Weights of a small transformer language model.
Size: width 256, 3 heads of 64, vocabulary 32768.
Training: 778M tokens, 2968 steps.
Each number is 50 + 10 x the weight over its row's rms, rounded and kept within 0 to 99. Layers, rows and columns count from 0. The size before them is the row's rms in percent of the matrix's.

# layer 5 attention output (transposed), 192x256, rms 0.0387, rows 105-127, columns 128-255
091:43 45 48 58 28 39 58 66 61 68 45 62 49 59 51 51 70 54 44 52 41 49 53 47 37 56 50 50 40 50 55 40 50 46 42 48 48 36 54 55 60 39 61 55 22 44 45 39 45 47 51 47 55 69 63 66 34 43 68 40 47 44 52 59 50 49 49 54 50 43 46 48 65 60 45 37 61 56 59 37 41 26 30 62 52 57 58 33 66 55 46 57 46 62 65 65 53 57 41 55 58 54 63 55 47 47 34 48 66 19 49 51 54 53 46 36 51 65 50 43 45 52 48 40 51 39 36 49
104:51 56 50 47 65 56 39 41 51 58 52 45 48 51 55 65 57 55 50 52 55 57 52 44 41 41 59 36 42 65 43 49 41 65 41 52 38 61 41 61 50 36 59 55 58 37 62 66 56 35 48 29 53 42 63 48 49 37 38 65 43 52 62 59 24 58 51 49 51 43 72 69 36 38 64 54 46 62 46 62 51 58 53 61 52 30 48 54 75 36 37 39 44 40 48 35 59 44 62 64 39 41 43 52 38 44 45 61 54 45 43 46 69 43 46 41 39 46 60 53 45 45 43 51 34 46 65 36
100:30 37 57 43 40 47 53 68 40 57 55 61 43 50 41 48 28 44 40 41 52 50 52 48 52 60 47 35 56 67 50 62 51 50 51 49 50 64 50 49 56 46 25 46 44 60 51 34 61 61 41 63 55 67 48 48 37 55 43 56 49 48 47 40 35 56 46 44 62 41 43 66 55 33 52 56 49 59 55 41 46 55 75 57 46 57 36 46 50 53 47 56 46 42 51 43 31 55 48 44 56 46 46 48 51 48 54 47 48 55 73 46 62 46 61 54 39 49 48 51 52 58 42 42 60 45 61 34
091:59 43 40 61 41 45 55 48 53 60 38 49 46 50 45 51 47 62 38 66 53 54 57 71 38 67 60 50 53 53 38 55 42 33 54 27 53 41 74 73 46 47 67 54 63 49 55 51 21 39 55 46 35 48 55 54 60 56 64 59 61 43 49 59 54 56 57 49 68 51 58 62 58 56 50 43 36 46 66 58 50 36 45 49 56 57 49 51 52 57 63 53 48 50 56 48 49 42 52 44 30 72 39 53 42 44 54 28 73 49 48 38 56 46 58 44 50 59 46 26 64 50 64 39 46 40 40 50
105:53 66 48 39 29 55 35 50 41 50 37 67 29 52 41 46 43 34 58 44 52 50 65 55 60 62 31 78 47 49 40 63 52 45 57 68 45 48 54 40 70 60 72 37 61 39 39 36 50 57 41 47 55 49 52 58 51 42 58 40 58 53 59 57 68 53 56 47 54 49 55 52 51 66 34 38 55 58 52 33 47 44 30 48 55 61 55 52 49 35 36 51 49 64 52 47 60 34 67 49 49 59 37 60 50 62 39 43 56 41 61 67 36 51 50 54 45 55 58 52 45 53 44 31 33 52 30 62
091:45 47 43 75 49 45 43 48 64 42 47 37 54 49 37 59 49 57 45 41 43 71 50 55 44 45 45 25 43 46 54 46 44 43 37 37 50 55 65 40 43 50 73 59 47 76 49 57 42 58 58 23 45 47 60 48 54 51 44 60 39 55 73 47 34 54 42 53 45 43 44 44 62 52 66 33 54 37 48 54 37 47 60 48 56 47 66 48 66 60 51 52 51 47 59 43 40 49 52 48 60 63 47 62 50 35 54 54 58 45 49 54 56 56 44 24 67 53 36 47 41 58 66 58 55 56 44 64
100:59 57 60 58 78 56 55 35 54 65 51 52 49 50 46 56 50 64 44 57 53 55 46 47 34 48 44 46 52 36 38 63 53 46 43 46 38 36 56 55 28 56 65 53 51 51 57 55 51 53 43 42 44 39 55 37 59 53 43 49 35 37 43 62 47 54 43 41 41 30 70 57 36 69 53 53 50 43 54 58 50 61 60 56 63 53 60 64 58 46 46 64 72 65 45 42 45 45 57 47 43 48 46 45 43 53 40 54 67 45 59 55 52 44 41 25 51 65 55 50 36 69 49 49 47 45 49 47
094:69 44 57 53 62 67 51 51 50 49 67 45 58 42 36 42 41 61 47 46 64 54 43 61 52 50 49 62 48 75 51 42 56 44 63 39 30 52 61 47 33 33 40 52 66 61 74 39 31 49 44 41 44 44 56 50 60 74 54 47 41 41 47 54 37 44 54 43 52 50 49 46 37 64 34 51 32 55 71 65 47 60 48 56 54 32 44 67 47 53 46 68 84 56 38 56 49 52 48 46 46 61 35 57 42 45 39 49 55 59 78 37 57 49 52 55 54 54 50 50 58 59 39 34 58 29 64 45
074:39 66 64 60 50 56 53 60 61 51 61 52 61 49 58 55 67 50 50 39 28 50 59 48 40 46 46 35 51 62 54 48 45 44 54 33 56 43 59 47 45 55 44 27 42 54 52 56 34 53 62 51 49 68 48 54 58 46 68 39 24 46 65 52 61 48 50 37 58 60 46 35 53 44 46 49 63 58 45 55 48 38 48 34 45 59 56 43 51 65 55 41 56 49 56 55 30 40 45 51 50 56 53 44 42 45 43 55 51 23 54 54 38 49 46 35 55 56 64 35 44 54 53 63 42 58 33 54
121:48 47 39 62 57 66 52 56 42 53 64 50 57 60 38 45 62 71 46 63 55 51 67 55 43 67 63 61 39 50 44 42 54 56 64 30 53 36 49 59 33 38 60 54 58 39 50 50 54 48 35 50 33 63 45 41 55 49 62 63 42 36 25 70 48 51 44 46 57 62 43 57 56 55 47 63 28 47 63 37 40 56 27 43 66 53 49 46 62 45 54 43 47 37 39 58 42 78 45 65 52 46 58 63 56 31 45 40 64 36 55 65 48 59 57 40 59 49 49 40 61 48 52 54 51 30 42 44
103:37 49 42 44 54 59 40 54 46 47 61 51 42 41 52 60 62 30 45 59 47 37 37 50 36 47 54 50 62 44 37 54 41 65 39 54 43 54 48 50 66 55 58 60 61 50 57 63 52 19 65 67 34 65 59 60 50 59 35 67 66 51 47 48 46 42 67 29 50 55 91 60 68 63 34 55 59 66 65 44 47 46 39 51 38 61 63 50 56 59 55 52 42 47 55 51 50 40 69 52 37 58 45 50 45 37 41 64 69 46 41 49 43 48 49 56 53 52 45 49 65 55 50 50 64 45 37 42
082:53 41 39 25 54 58 36 42 54 39 45 43 38 45 58 38 29 52 50 51 53 42 40 48 54 50 41 55 58 68 29 54 60 57 65 61 40 67 36 50 59 49 50 48 69 43 51 44 57 52 32 51 53 34 54 45 50 55 29 46 76 43 54 62 58 55 43 51 65 60 58 58 57 55 55 55 44 42 43 36 57 40 63 63 55 69 50 69 62 30 35 56 45 51 46 43 64 38 57 40 52 53 65 30 50 69 55 42 35 62 58 41 51 44 39 73 52 58 47 54 60 56 37 38 31 37 55 47
080:62 50 41 54 35 51 52 40 38 47 55 51 50 36 60 50 67 32 64 52 49 45 54 60 46 55 47 56 36 33 52 49 42 55 58 51 52 59 47 43 59 30 65 36 58 61 29 77 51 31 54 46 39 43 51 59 54 39 51 54 49 56 30 54 51 58 56 53 46 53 48 52 43 60 55 58 48 57 39 40 37 42 37 48 47 55 66 45 58 50 59 53 51 52 47 47 60 48 49 53 47 57 48 60 51 39 46 33 60 33 52 62 46 52 67 37 56 38 51 42 56 40 64 66 55 50 37 38
097:56 53 47 60 31 70 45 49 38 53 36 52 52 33 32 56 58 36 56 37 61 61 56 49 48 48 51 61 45 54 44 53 61 57 44 57 33 49 45 51 66 58 45 44 64 57 57 34 47 35 37 61 57 53 56 61 61 56 45 42 55 57 65 59 43 28 53 55 49 56 59 46 50 57 52 36 66 55 57 44 61 33 47 46 63 45 45 52 53 48 53 49 41 38 45 27 48 35 44 59 41 51 58 52 50 65 44 43 51 44 62 65 48 51 51 48 40 44 52 36 61 32 41 40 22 51 44 63
109:42 55 56 53 53 44 41 51 46 43 56 48 32 45 60 54 28 31 57 52 54 45 41 53 52 50 56 62 60 34 40 58 31 57 36 65 55 36 65 43 45 52 54 53 51 36 44 59 55 71 55 45 45 54 57 50 57 55 60 41 50 52 58 32 75 49 65 61 35 48 52 35 56 43 47 31 59 65 35 49 45 48 38 42 41 48 57 47 39 49 51 50 35 49 48 66 42 57 75 44 49 57 38 54 70 35 59 55 50 54 39 45 55 55 49 49 52 49 53 70 46 71 67 56 67 68 42 64
086:53 33 70 44 57 53 49 52 38 47 33 43 48 52 37 75 47 63 53 50 48 48 47 48 56 55 58 34 44 54 50 49 47 44 48 50 50 48 60 60 41 57 52 54 48 46 63 44 45 56 59 39 63 41 52 28 46 54 30 54 37 50 62 59 33 74 33 63 52 52 45 62 56 43 63 54 46 46 56 51 65 73 65 45 55 35 57 41 56 56 60 72 61 50 51 37 42 62 22 54 46 45 71 36 39 62 57 45 56 60 40 57 55 54 45 46 36 54 54 53 46 45 39 55 53 60 74 39
088:58 38 40 48 50 56 71 35 51 50 64 47 65 62 47 50 71 48 47 62 39 52 63 39 64 37 41 51 61 46 57 47 48 53 33 58 52 44 49 40 51 36 48 64 33 70 49 64 56 55 55 44 45 34 62 58 46 44 53 68 66 42 46 52 53 50 53 55 49 49 50 51 65 56 85 40 46 60 48 25 61 42 64 45 66 69 68 48 52 41 41 43 33 37 59 48 40 44 73 47 59 44 62 57 68 52 50 43 49 57 40 59 65 39 43 62 69 54 39 53 51 46 53 65 51 41 46 47
108:46 42 58 50 73 53 66 49 35 45 60 23 52 61 65 35 53 52 59 57 42 38 50 46 53 48 43 34 47 52 34 56 55 57 69 56 57 20 41 53 48 58 57 44 68 42 45 63 67 40 54 73 49 41 45 57 40 48 32 54 49 57 37 47 43 44 52 49 53 53 46 56 59 48 39 70 55 31 44 41 41 49 48 42 35 68 61 49 32 60 54 41 41 54 58 69 54 61 49 58 50 40 43 44 46 51 48 60 33 39 36 45 39 40 62 57 48 56 47 54 60 43 52 67 75 52 59 64
094:60 39 61 49 54 60 59 54 49 50 56 41 63 49 29 39 46 52 49 46 52 56 66 59 35 56 60 50 42 62 47 50 67 51 29 39 51 38 48 58 35 49 44 65 75 53 35 38 37 57 50 49 51 45 59 47 60 51 48 50 42 35 54 48 33 44 33 52 45 49 58 58 43 50 45 57 32 47 58 43 33 54 56 60 56 54 46 61 43 48 46 50 63 56 43 44 28 72 49 49 49 45 55 59 36 56 52 53 64 72 60 50 61 41 79 38 42 52 43 45 54 46 56 33 53 47 65 43
083:60 46 52 57 58 58 50 38 49 51 42 49 52 61 40 42 62 32 68 45 40 53 53 42 38 42 49 44 29 45 52 69 65 45 42 55 52 51 39 39 41 45 60 62 53 54 40 45 45 42 66 64 52 57 54 45 60 48 60 45 66 62 54 45 56 53 50 27 34 50 57 42 49 35 49 57 47 65 53 45 28 43 37 47 30 34 50 37 41 55 50 43 50 40 61 52 52 47 72 48 60 47 27 58 48 43 50 56 56 57 58 75 63 47 63 50 60 28 36 50 53 34 65 56 55 65 54 70
096:31 54 58 40 52 52 49 54 58 54 55 51 42 54 46 42 40 65 40 69 48 42 73 43 50 69 59 67 68 45 37 49 55 63 65 56 53 58 43 67 49 52 51 45 62 37 35 26 48 60 40 56 45 53 39 39 54 40 46 53 44 48 38 54 37 55 52 54 63 61 45 52 43 52 29 66 49 50 49 51 42 51 56 49 47 58 22 56 37 46 45 54 60 59 45 56 48 55 50 50 54 52 35 35 28 47 67 55 53 31 63 43 39 39 77 40 50 60 60 41 64 54 45 58 40 45 53 65
081:53 46 49 40 48 49 48 46 37 45 41 53 45 40 50 43 18 55 61 52 49 42 46 57 50 54 44 48 48 58 43 43 61 36 49 53 41 32 48 49 48 63 62 45 63 45 58 64 61 46 40 43 61 42 46 56 60 50 41 45 62 39 58 56 51 52 37 59 66 64 75 40 47 56 45 59 57 39 47 35 64 77 49 60 55 52 48 57 43 44 43 65 43 58 41 36 53 49 48 53 48 50 65 40 54 72 34 49 58 57 49 51 40 68 37 57 31 74 44 59 52 51 33 23 48 53 46 45
080:42 68 66 56 59 55 33 59 38 51 54 51 38 51 40 62 61 26 57 38 47 73 48 62 52 53 31 39 45 31 42 57 65 48 50 72 40 41 54 38 49 52 39 42 44 53 54 53 54 59 58 59 53 73 55 48 66 50 57 44 38 52 50 40 43 36 59 39 45 37 50 47 43 46 57 60 42 60 62 48 65 40 46 40 51 55 61 56 42 61 42 56 57 46 43 57 37 47 52 54 62 59 32 64 64 43 49 42 37 42 77 62 54 57 56 29 60 50 59 35 32 54 51 57 46 62 60 65
# layer 5 attention value, 192x256, rms 0.042, rows 106-127, columns 128-255
104:75 36 53 48 52 62 50 45 58 51 58 54 70 53 43 33 48 50 49 50 43 47 84 54 70 54 31 56 40 49 37 58 53 42 64 53 46 41 46 45 58 61 39 61 55 46 65 57 39 49 32 33 42 58 54 38 46 41 47 47 44 61 38 40 47 69 55 42 54 56 58 64 45 38 54 56 59 71 44 48 55 34 53 49 52 49 51 49 39 48 47 43 42 61 48 55 46 33 46 62 44 46 33 46 51 67 63 54 55 62 44 30 63 54 42 47 64 44 48 47 46 61 44 41 44 52 54 51
101:67 60 55 60 51 53 60 40 39 49 61 68 45 36 48 52 40 21 45 40 36 57 71 57 45 56 32 56 41 27 59 45 46 51 55 47 32 47 44 38 66 51 63 64 51 48 45 69 57 50 56 28 67 51 39 36 54 43 60 52 48 42 60 48 55 58 43 46 33 48 54 43 54 82 54 48 63 50 38 47 62 46 72 49 48 59 58 45 62 58 39 47 41 42 58 58 59 44 47 45 31 38 38 58 29 41 44 64 71 46 53 57 53 41 32 54 47 54 54 50 64 51 66 40 45 59 39 54
096:49 55 31 42 36 55 55 42 64 43 44 37 40 30 43 44 45 39 68 48 57 63 42 43 56 66 61 44 37 40 47 53 42 46 58 66 61 45 60 48 51 56 45 49 40 63 58 41 55 65 63 48 52 42 32 46 49 51 33 37 71 38 50 54 51 67 54 54 43 43 59 45 41 26 57 37 72 77 49 54 44 51 44 53 39 50 49 64 50 52 51 57 53 62 45 59 58 60 43 56 78 38 59 60 39 51 55 53 52 53 52 39 34 54 43 66 63 45 51 41 50 29 44 61 50 53 51 42
108:53 50 59 40 40 56 60 61 50 44 44 42 59 76 49 64 46 61 52 61 49 66 48 61 36 25 50 44 42 72 59 51 54 60 34 42 72 63 43 47 38 45 40 62 47 45 46 43 36 56 63 53 66 66 51 51 51 46 55 54 52 59 42 47 47 56 48 54 58 52 52 46 54 46 51 39 49 41 53 49 40 44 42 55 49 51 52 54 57 42 47 63 41 36 53 54 73 48 39 33 70 69 43 52 51 31 52 64 34 60 44 39 39 52 45 48 62 53 60 55 39 62 55 50 29 51 72 52
097:37 43 36 55 43 55 52 65 43 44 47 58 62 56 48 40 66 43 41 51 44 35 43 40 38 55 41 49 37 43 32 54 56 58 59 42 51 46 49 57 37 41 31 49 44 24 63 39 36 55 37 46 53 55 44 40 51 58 50 37 50 26 40 59 63 47 49 58 58 52 58 66 41 30 59 51 69 43 46 48 60 50 40 59 48 34 54 52 39 56 59 31 58 63 69 44 40 41 55 63 29 63 69 46 32 50 55 44 53 64 55 43 42 44 53 56 33 60 37 58 52 56 43 52 66 51 42 48
103:50 40 49 59 48 40 48 63 48 63 53 44 62 44 46 37 64 36 72 53 53 48 53 43 68 39 69 43 38 57 49 60 57 56 50 37 61 75 49 47 60 58 42 56 41 54 68 58 45 48 51 57 48 67 57 52 46 51 71 65 48 50 56 23 40 65 50 63 58 46 43 45 36 27 45 51 50 50 56 57 56 42 51 46 51 60 48 52 42 56 61 56 47 62 53 48 58 48 57 54 33 36 51 61 46 52 57 67 44 49 53 41 48 43 49 51 56 47 57 57 55 33 40 56 39 46 53 59
098:46 53 56 55 56 35 57 42 24 43 36 69 56 46 52 52 57 37 51 45 46 51 35 37 65 36 62 42 49 56 62 44 63 43 42 46 39 52 61 59 59 45 59 60 48 54 42 81 65 48 55 45 57 44 58 49 31 50 53 58 56 63 52 66 53 60 60 58 46 51 71 36 45 45 56 58 52 49 64 61 47 61 59 54 44 47 65 53 42 61 67 50 44 67 58 47 57 49 74 41 44 37 62 56 62 41 58 69 56 55 53 50 44 43 41 73 31 50 67 40 50 38 41 46 50 52 49 56
091:49 41 44 58 46 55 45 59 40 58 46 45 49 26 41 31 45 61 67 60 42 52 38 53 36 45 75 57 56 38 22 59 55 30 63 41 69 40 37 48 61 33 46 37 55 45 50 39 38 65 35 55 45 37 58 64 61 47 62 50 50 54 32 66 53 61 37 59 42 59 59 50 49 49 56 46 62 48 43 44 50 48 46 54 57 39 50 53 48 36 59 49 80 50 62 52 35 67 67 47 43 59 61 71 52 57 53 36 53 51 54 56 46 50 61 51 45 49 53 51 73 52 46 40 48 52 39 53
116:38 49 42 44 44 58 56 37 54 41 44 61 41 37 52 36 44 26 69 35 51 43 21 45 88 60 61 58 54 49 41 44 49 50 50 47 50 56 41 61 48 33 51 55 56 52 54 49 37 45 59 22 44 56 44 54 54 47 61 32 39 57 65 37 49 48 52 69 50 54 33 59 46 44 47 45 61 48 46 69 53 43 48 31 53 54 49 52 28 59 43 46 53 41 53 56 49 50 45 51 65 47 49 62 52 51 62 70 38 52 45 57 48 56 31 49 61 52 47 42 59 36 34 61 56 68 50 65
104:58 59 60 50 49 48 49 32 56 36 54 54 63 30 45 32 48 29 74 67 63 60 52 49 72 44 55 59 45 39 49 48 55 28 53 65 62 53 47 55 39 46 37 53 52 53 42 39 43 41 47 35 41 48 62 50 54 45 38 22 57 41 53 44 43 40 52 53 49 51 42 50 54 42 46 47 61 44 69 53 42 44 51 49 54 50 53 48 39 51 35 68 61 47 60 50 22 52 49 60 59 35 50 45 50 59 65 36 79 65 56 33 67 58 43 46 50 35 39 69 32 35 44 56 40 45 39 51
096:57 56 51 45 44 51 43 45 36 53 49 49 57 69 67 60 59 36 50 45 44 59 60 68 65 34 52 31 45 57 67 49 52 49 62 35 42 50 43 55 43 53 57 58 47 47 54 68 70 42 36 61 36 41 44 46 55 37 46 63 56 60 67 38 54 36 36 46 39 54 46 49 57 45 39 60 52 53 50 36 55 44 43 53 52 63 43 54 62 41 25 37 42 64 41 61 55 54 52 31 23 36 51 57 54 41 49 51 63 41 54 45 59 44 34 41 52 28 37 49 47 48 64 47 38 53 59 60
088:46 58 63 56 58 32 44 44 47 53 47 47 61 41 59 42 49 53 41 46 50 28 35 64 51 55 36 56 43 64 61 53 44 61 63 41 59 54 43 66 55 55 33 41 45 47 47 46 48 39 52 51 32 69 61 69 60 49 26 27 52 45 65 60 63 53 47 55 53 62 39 50 75 44 52 48 38 43 41 70 48 42 42 52 52 36 43 57 27 42 40 47 46 58 45 64 39 46 31 50 65 76 53 41 52 63 41 47 43 28 52 58 43 63 48 45 43 53 42 52 55 58 43 69 51 32 46 70
106:50 38 66 53 53 42 46 60 58 38 42 46 62 47 65 51 41 69 13 49 31 52 58 49 44 43 47 43 57 56 50 56 52 48 48 38 66 53 47 49 44 48 64 58 46 70 46 69 58 58 37 27 54 52 60 39 52 63 43 53 57 64 65 43 53 32 45 40 50 51 44 52 48 48 64 34 54 48 39 40 43 55 60 59 61 52 52 43 42 54 52 43 56 35 45 36 58 63 56 45 53 69 58 49 46 57 35 55 46 64 43 52 37 52 50 43 61 50 49 47 51 54 42 48 33 45 67 25
113:28 69 57 45 57 61 48 56 75 45 45 48 60 69 36 45 52 50 50 62 60 33 51 59 35 58 67 52 43 75 62 48 55 61 54 50 47 56 56 46 42 35 46 39 51 54 48 32 55 46 66 71 68 48 57 63 57 51 38 61 55 51 34 53 39 56 52 52 52 46 55 49 50 47 60 45 49 45 53 36 67 47 50 61 55 50 58 52 69 42 45 57 56 40 53 42 22 45 29 43 60 52 36 45 57 32 73 42 60 39 48 50 55 58 61 43 33 57 43 67 49 45 47 54 44 49 45 55
100:57 45 52 53 37 49 58 68 44 53 48 68 49 44 64 39 48 56 49 44 40 58 67 39 44 69 48 38 42 38 51 33 35 30 63 56 48 57 44 42 49 51 61 54 36 62 66 48 47 49 52 62 41 29 50 45 45 65 46 57 52 54 62 42 56 47 37 34 27 53 58 56 66 54 55 61 68 43 50 48 48 43 52 47 54 44 59 55 39 40 55 45 40 51 34 56 58 55 52 49 21 55 46 54 47 37 36 49 31 57 57 59 37 54 39 53 58 45 55 45 40 54 47 43 57 58 55 34
105:68 59 44 47 47 47 51 37 38 41 38 36 52 39 53 60 55 47 41 31 48 31 51 53 51 55 43 52 49 51 67 43 49 52 49 48 53 38 60 49 22 50 43 54 53 37 43 28 59 53 39 75 50 38 55 53 56 49 45 50 44 33 76 48 34 37 54 49 43 52 45 47 35 45 39 48 40 59 51 49 37 34 55 45 49 48 49 46 47 54 59 46 76 51 76 51 58 48 51 47 56 38 49 38 44 60 56 47 56 59 44 44 55 28 48 65 49 67 34 38 68 48 45 51 57 33 60 53
104:44 54 43 41 64 56 41 48 36 57 45 42 45 49 65 27 54 33 71 56 54 52 58 49 55 57 43 61 60 51 37 51 62 51 65 67 38 59 43 51 73 42 54 68 52 62 41 40 48 37 42 42 61 46 58 67 50 52 49 34 46 33 65 39 57 57 59 58 22 58 31 58 59 47 41 55 42 45 66 48 64 42 46 51 50 49 42 53 30 48 58 46 55 46 50 52 39 38 50 56 72 44 63 50 50 67 61 35 64 52 52 35 70 45 59 37 57 52 28 36 50 53 59 59 52 46 47 59
097:41 55 50 51 60 35 44 41 45 37 38 55 58 42 52 64 43 22 53 41 54 44 43 32 43 56 32 43 55 40 53 49 47 50 59 58 72 52 41 44 58 51 37 47 52 48 40 72 52 59 54 46 51 41 34 42 43 55 65 35 70 59 71 55 53 52 50 47 44 60 49 56 39 59 66 42 49 65 48 57 74 56 55 46 38 50 58 58 31 56 56 52 40 31 61 33 78 38 71 38 37 60 51 49 46 51 48 65 50 59 47 57 49 32 57 55 36 45 62 48 55 46 61 64 60 38 43 26
090:49 37 62 57 56 51 46 42 59 51 59 53 64 60 54 47 38 39 54 56 59 35 44 63 42 33 40 44 46 51 43 44 40 46 39 57 63 37 45 54 54 49 60 53 60 48 40 29 55 43 33 53 50 68 55 50 46 49 53 61 70 28 59 49 51 53 51 56 56 47 42 52 42 50 50 51 56 69 65 51 43 34 54 57 44 35 59 53 21 51 66 45 55 47 40 57 76 31 59 53 56 69 47 52 55 54 49 67 60 47 48 44 29 54 66 46 42 48 53 58 49 64 44 58 51 39 34 48
102:58 37 46 49 39 37 56 40 50 55 37 43 39 62 61 50 40 34 76 70 64 62 37 53 61 48 58 67 60 51 47 46 53 40 39 53 52 42 57 46 52 52 47 55 43 70 46 60 43 27 55 44 37 63 57 52 53 51 64 70 57 53 49 53 53 53 48 53 65 43 47 45 58 66 50 45 59 30 37 48 53 50 53 37 46 52 37 54 62 31 48 47 46 33 67 52 71 40 58 47 50 41 45 47 26 39 48 74 53 45 39 55 81 52 52 46 54 61 37 35 47 38 55 52 49 64 42 47
100:52 54 55 51 45 47 51 71 52 46 62 53 61 39 66 63 62 52 25 42 49 79 58 51 56 25 53 53 50 68 55 45 53 62 57 31 52 67 45 45 34 61 45 65 47 55 57 43 47 50 66 59 53 54 57 39 55 45 59 30 48 69 52 41 46 50 41 45 53 55 48 65 38 48 46 42 48 41 30 49 49 66 53 48 55 54 46 60 50 65 56 46 35 36 33 47 61 51 44 39 38 38 65 57 64 48 64 58 41 50 49 37 44 48 48 28 54 37 58 46 44 59 63 56 41 54 64 52
094:49 50 62 59 55 52 52 52 45 60 64 62 43 55 44 44 47 55 51 43 45 34 34 45 33 42 64 57 44 55 43 46 50 61 51 55 50 68 49 53 53 31 75 47 50 40 56 55 57 54 43 49 60 54 54 57 46 34 44 39 59 49 62 41 49 49 51 47 59 59 41 38 62 34 59 53 33 49 50 38 39 42 55 54 53 40 49 53 68 55 68 49 52 25 53 35 54 49 28 43 48 57 41 58 62 34 55 55 60 59 34 40 55 45 39 43 54 43 56 45 66 65 37 57 42 59 33 35
# layer 5 attention query, 192x256, rms 0.0465, rows 128-132, columns 128-255
104:52 54 38 45 52 65 44 37 47 54 32 66 30 59 62 49 58 48 47 59 51 43 63 40 47 48 47 60 58 40 35 51 60 39 44 59 47 57 50 42 49 53 36 42 52 44 59 49 52 59 57 59 59 47 59 50 54 39 36 40 39 60 59 44 54 51 50 54 43 55 34 63 37 61 48 47 49 59 54 71 52 45 46 57 50 51 55 54 51 52 52 59 60 56 55 49 60 24 46 48 58 61 56 44 65 75 43 45 47 51 60 69 36 50 57 61 41 45 60 42 44 54 59 43 45 48 60 62
127:69 50 54 71 47 59 53 66 25 70 59 43 44 54 64 48 55 43 48 49 48 43 47 50 51 56 45 57 42 54 51 42 39 42 56 60 54 53 62 51 35 49 44 56 47 33 60 57 26 33 59 33 40 59 59 56 58 41 59 48 52 37 39 54 59 52 49 49 52 54 71 35 75 58 55 35 36 53 50 56 49 28 50 50 46 33 55 43 46 50 49 34 45 62 32 56 49 60 63 35 56 57 45 62 58 57 28 49 48 51 52 57 55 66 42 48 56 57 43 53 39 58 59 38 57 56 68 56
110:55 23 50 45 33 64 49 53 45 51 42 42 49 35 54 47 46 47 56 51 40 47 46 50 59 44 45 56 37 60 49 64 53 46 57 36 45 45 62 53 59 50 63 55 53 41 61 64 43 55 45 34 57 41 45 67 42 37 47 39 63 46 43 38 59 27 55 42 48 63 72 48 47 61 65 46 42 53 53 55 55 55 68 57 50 39 55 41 44 44 32 63 52 45 39 60 55 57 46 44 46 62 45 55 45 48 47 70 33 33 37 51 50 49 26 61 54 46 46 50 42 60 57 40 55 53 60 41
097:74 55 41 47 35 46 58 68 54 51 48 49 73 71 46 40 52 42 47 45 53 52 44 53 67 35 48 47 63 72 47 51 55 44 45 47 59 49 53 52 50 50 46 41 59 57 46 42 65 56 43 61 40 50 54 47 49 44 62 60 48 45 50 50 50 60 43 28 54 52 54 46 63 44 53 48 35 57 32 45 50 36 32 42 63 52 51 59 45 38 58 42 59 41 32 50 37 18 35 45 57 46 53 56 55 44 44 28 38 46 49 45 38 53 53 38 63 63 68 22 55 65 50 55 43 56 50 48
100:48 48 54 48 51 56 44 56 39 62 50 58 46 52 61 59 48 40 45 55 40 61 43 57 56 46 56 66 44 46 62 43 47 80 49 45 41 54 73 69 66 60 53 58 47 36 55 47 44 45 52 43 73 39 51 60 53 50 62 60 58 46 63 54 43 51 46 65 28 51 56 61 37 53 40 50 52 38 45 60 73 63 48 32 52 45 38 54 63 49 63 57 40 35 71 59 52 58 64 59 44 49 52 67 53 54 62 64 35 48 44 40 53 58 35 42 44 56 50 45 52 46 61 42 53 54 61 35
# layer 5 attention key, 192x256, rms 0.0417, rows 128-132, columns 128-255
096:44 56 61 44 38 48 54 43 42 48 51 45 47 41 35 53 39 59 52 36 53 55 45 47 56 63 39 53 50 45 56 68 41 54 64 58 62 51 62 56 51 62 35 48 45 38 28 45 51 69 55 40 52 43 43 29 56 33 48 48 55 64 42 51 62 75 45 50 70 44 52 48 46 58 68 40 54 51 57 34 49 60 53 46 54 39 59 60 47 37 29 61 49 46 47 45 48 48 61 45 46 43 38 51 35 35 65 50 48 53 49 39 33 53 37 56 59 55 37 28 47 52 43 66 34 41 38 42
116:36 53 54 51 55 38 58 48 34 36 55 50 50 42 32 49 55 41 53 45 45 53 48 66 57 35 54 41 33 34 45 38 53 55 49 47 33 29 51 51 65 45 51 75 45 60 54 54 69 40 42 55 59 63 61 56 55 61 62 31 54 67 50 46 47 34 54 45 48 42 43 61 56 60 65 39 50 52 53 35 48 61 47 41 55 50 51 49 23 62 60 68 42 33 56 46 44 40 60 58 48 56 42 57 70 24 54 53 50 68 57 47 59 49 50 52 47 43 51 52 64 43 47 34 55 35 33 67
110:52 60 50 54 43 42 42 51 37 45 43 50 53 58 45 52 43 48 54 68 81 48 37 31 40 52 20 35 67 39 40 43 57 47 44 58 53 67 49 50 52 62 65 56 42 66 62 54 47 45 62 46 65 29 36 41 48 41 45 38 46 62 51 52 49 56 47 55 39 59 64 73 57 47 45 37 49 46 53 43 35 40 54 42 32 55 56 46 68 63 47 52 35 56 72 48 53 33 58 54 55 56 47 52 40 63 63 65 46 61 53 34 41 51 29 56 26 60 48 65 29 30 52 54 57 67 49 50
090:35 56 52 53 56 55 57 51 55 74 60 30 36 35 33 41 51 46 45 43 45 53 71 58 45 48 34 53 32 57 46 57 40 65 64 35 35 32 69 33 55 48 51 66 72 50 34 30 52 42 45 46 54 58 67 49 59 54 54 52 45 64 57 44 50 52 55 47 44 54 44 35 35 66 46 35 58 45 79 57 48 52 48 54 51 59 70 56 44 58 41 50 48 64 45 36 38 64 41 47 40 51 52 59 48 41 38 59 65 55 49 50 35 45 59 37 49 46 33 40 50 45 45 35 54 47 47 54
107:52 59 50 43 45 54 40 46 57 37 32 36 45 33 52 48 71 35 58 52 53 40 51 48 41 50 43 35 67 39 42 49 51 36 48 60 59 48 41 40 47 53 45 60 53 34 39 65 54 54 47 39 43 62 48 43 55 55 35 43 57 38 44 42 62 31 46 46 54 50 68 72 48 67 59 28 52 41 58 47 41 39 48 44 35 32 50 51 54 52 47 39 39 54 36 50 49 44 51 56 59 55 62 50 47 53 63 43 68 49 59 51 60 47 44 52 41 58 66 47 37 54 57 46 57 63 51 51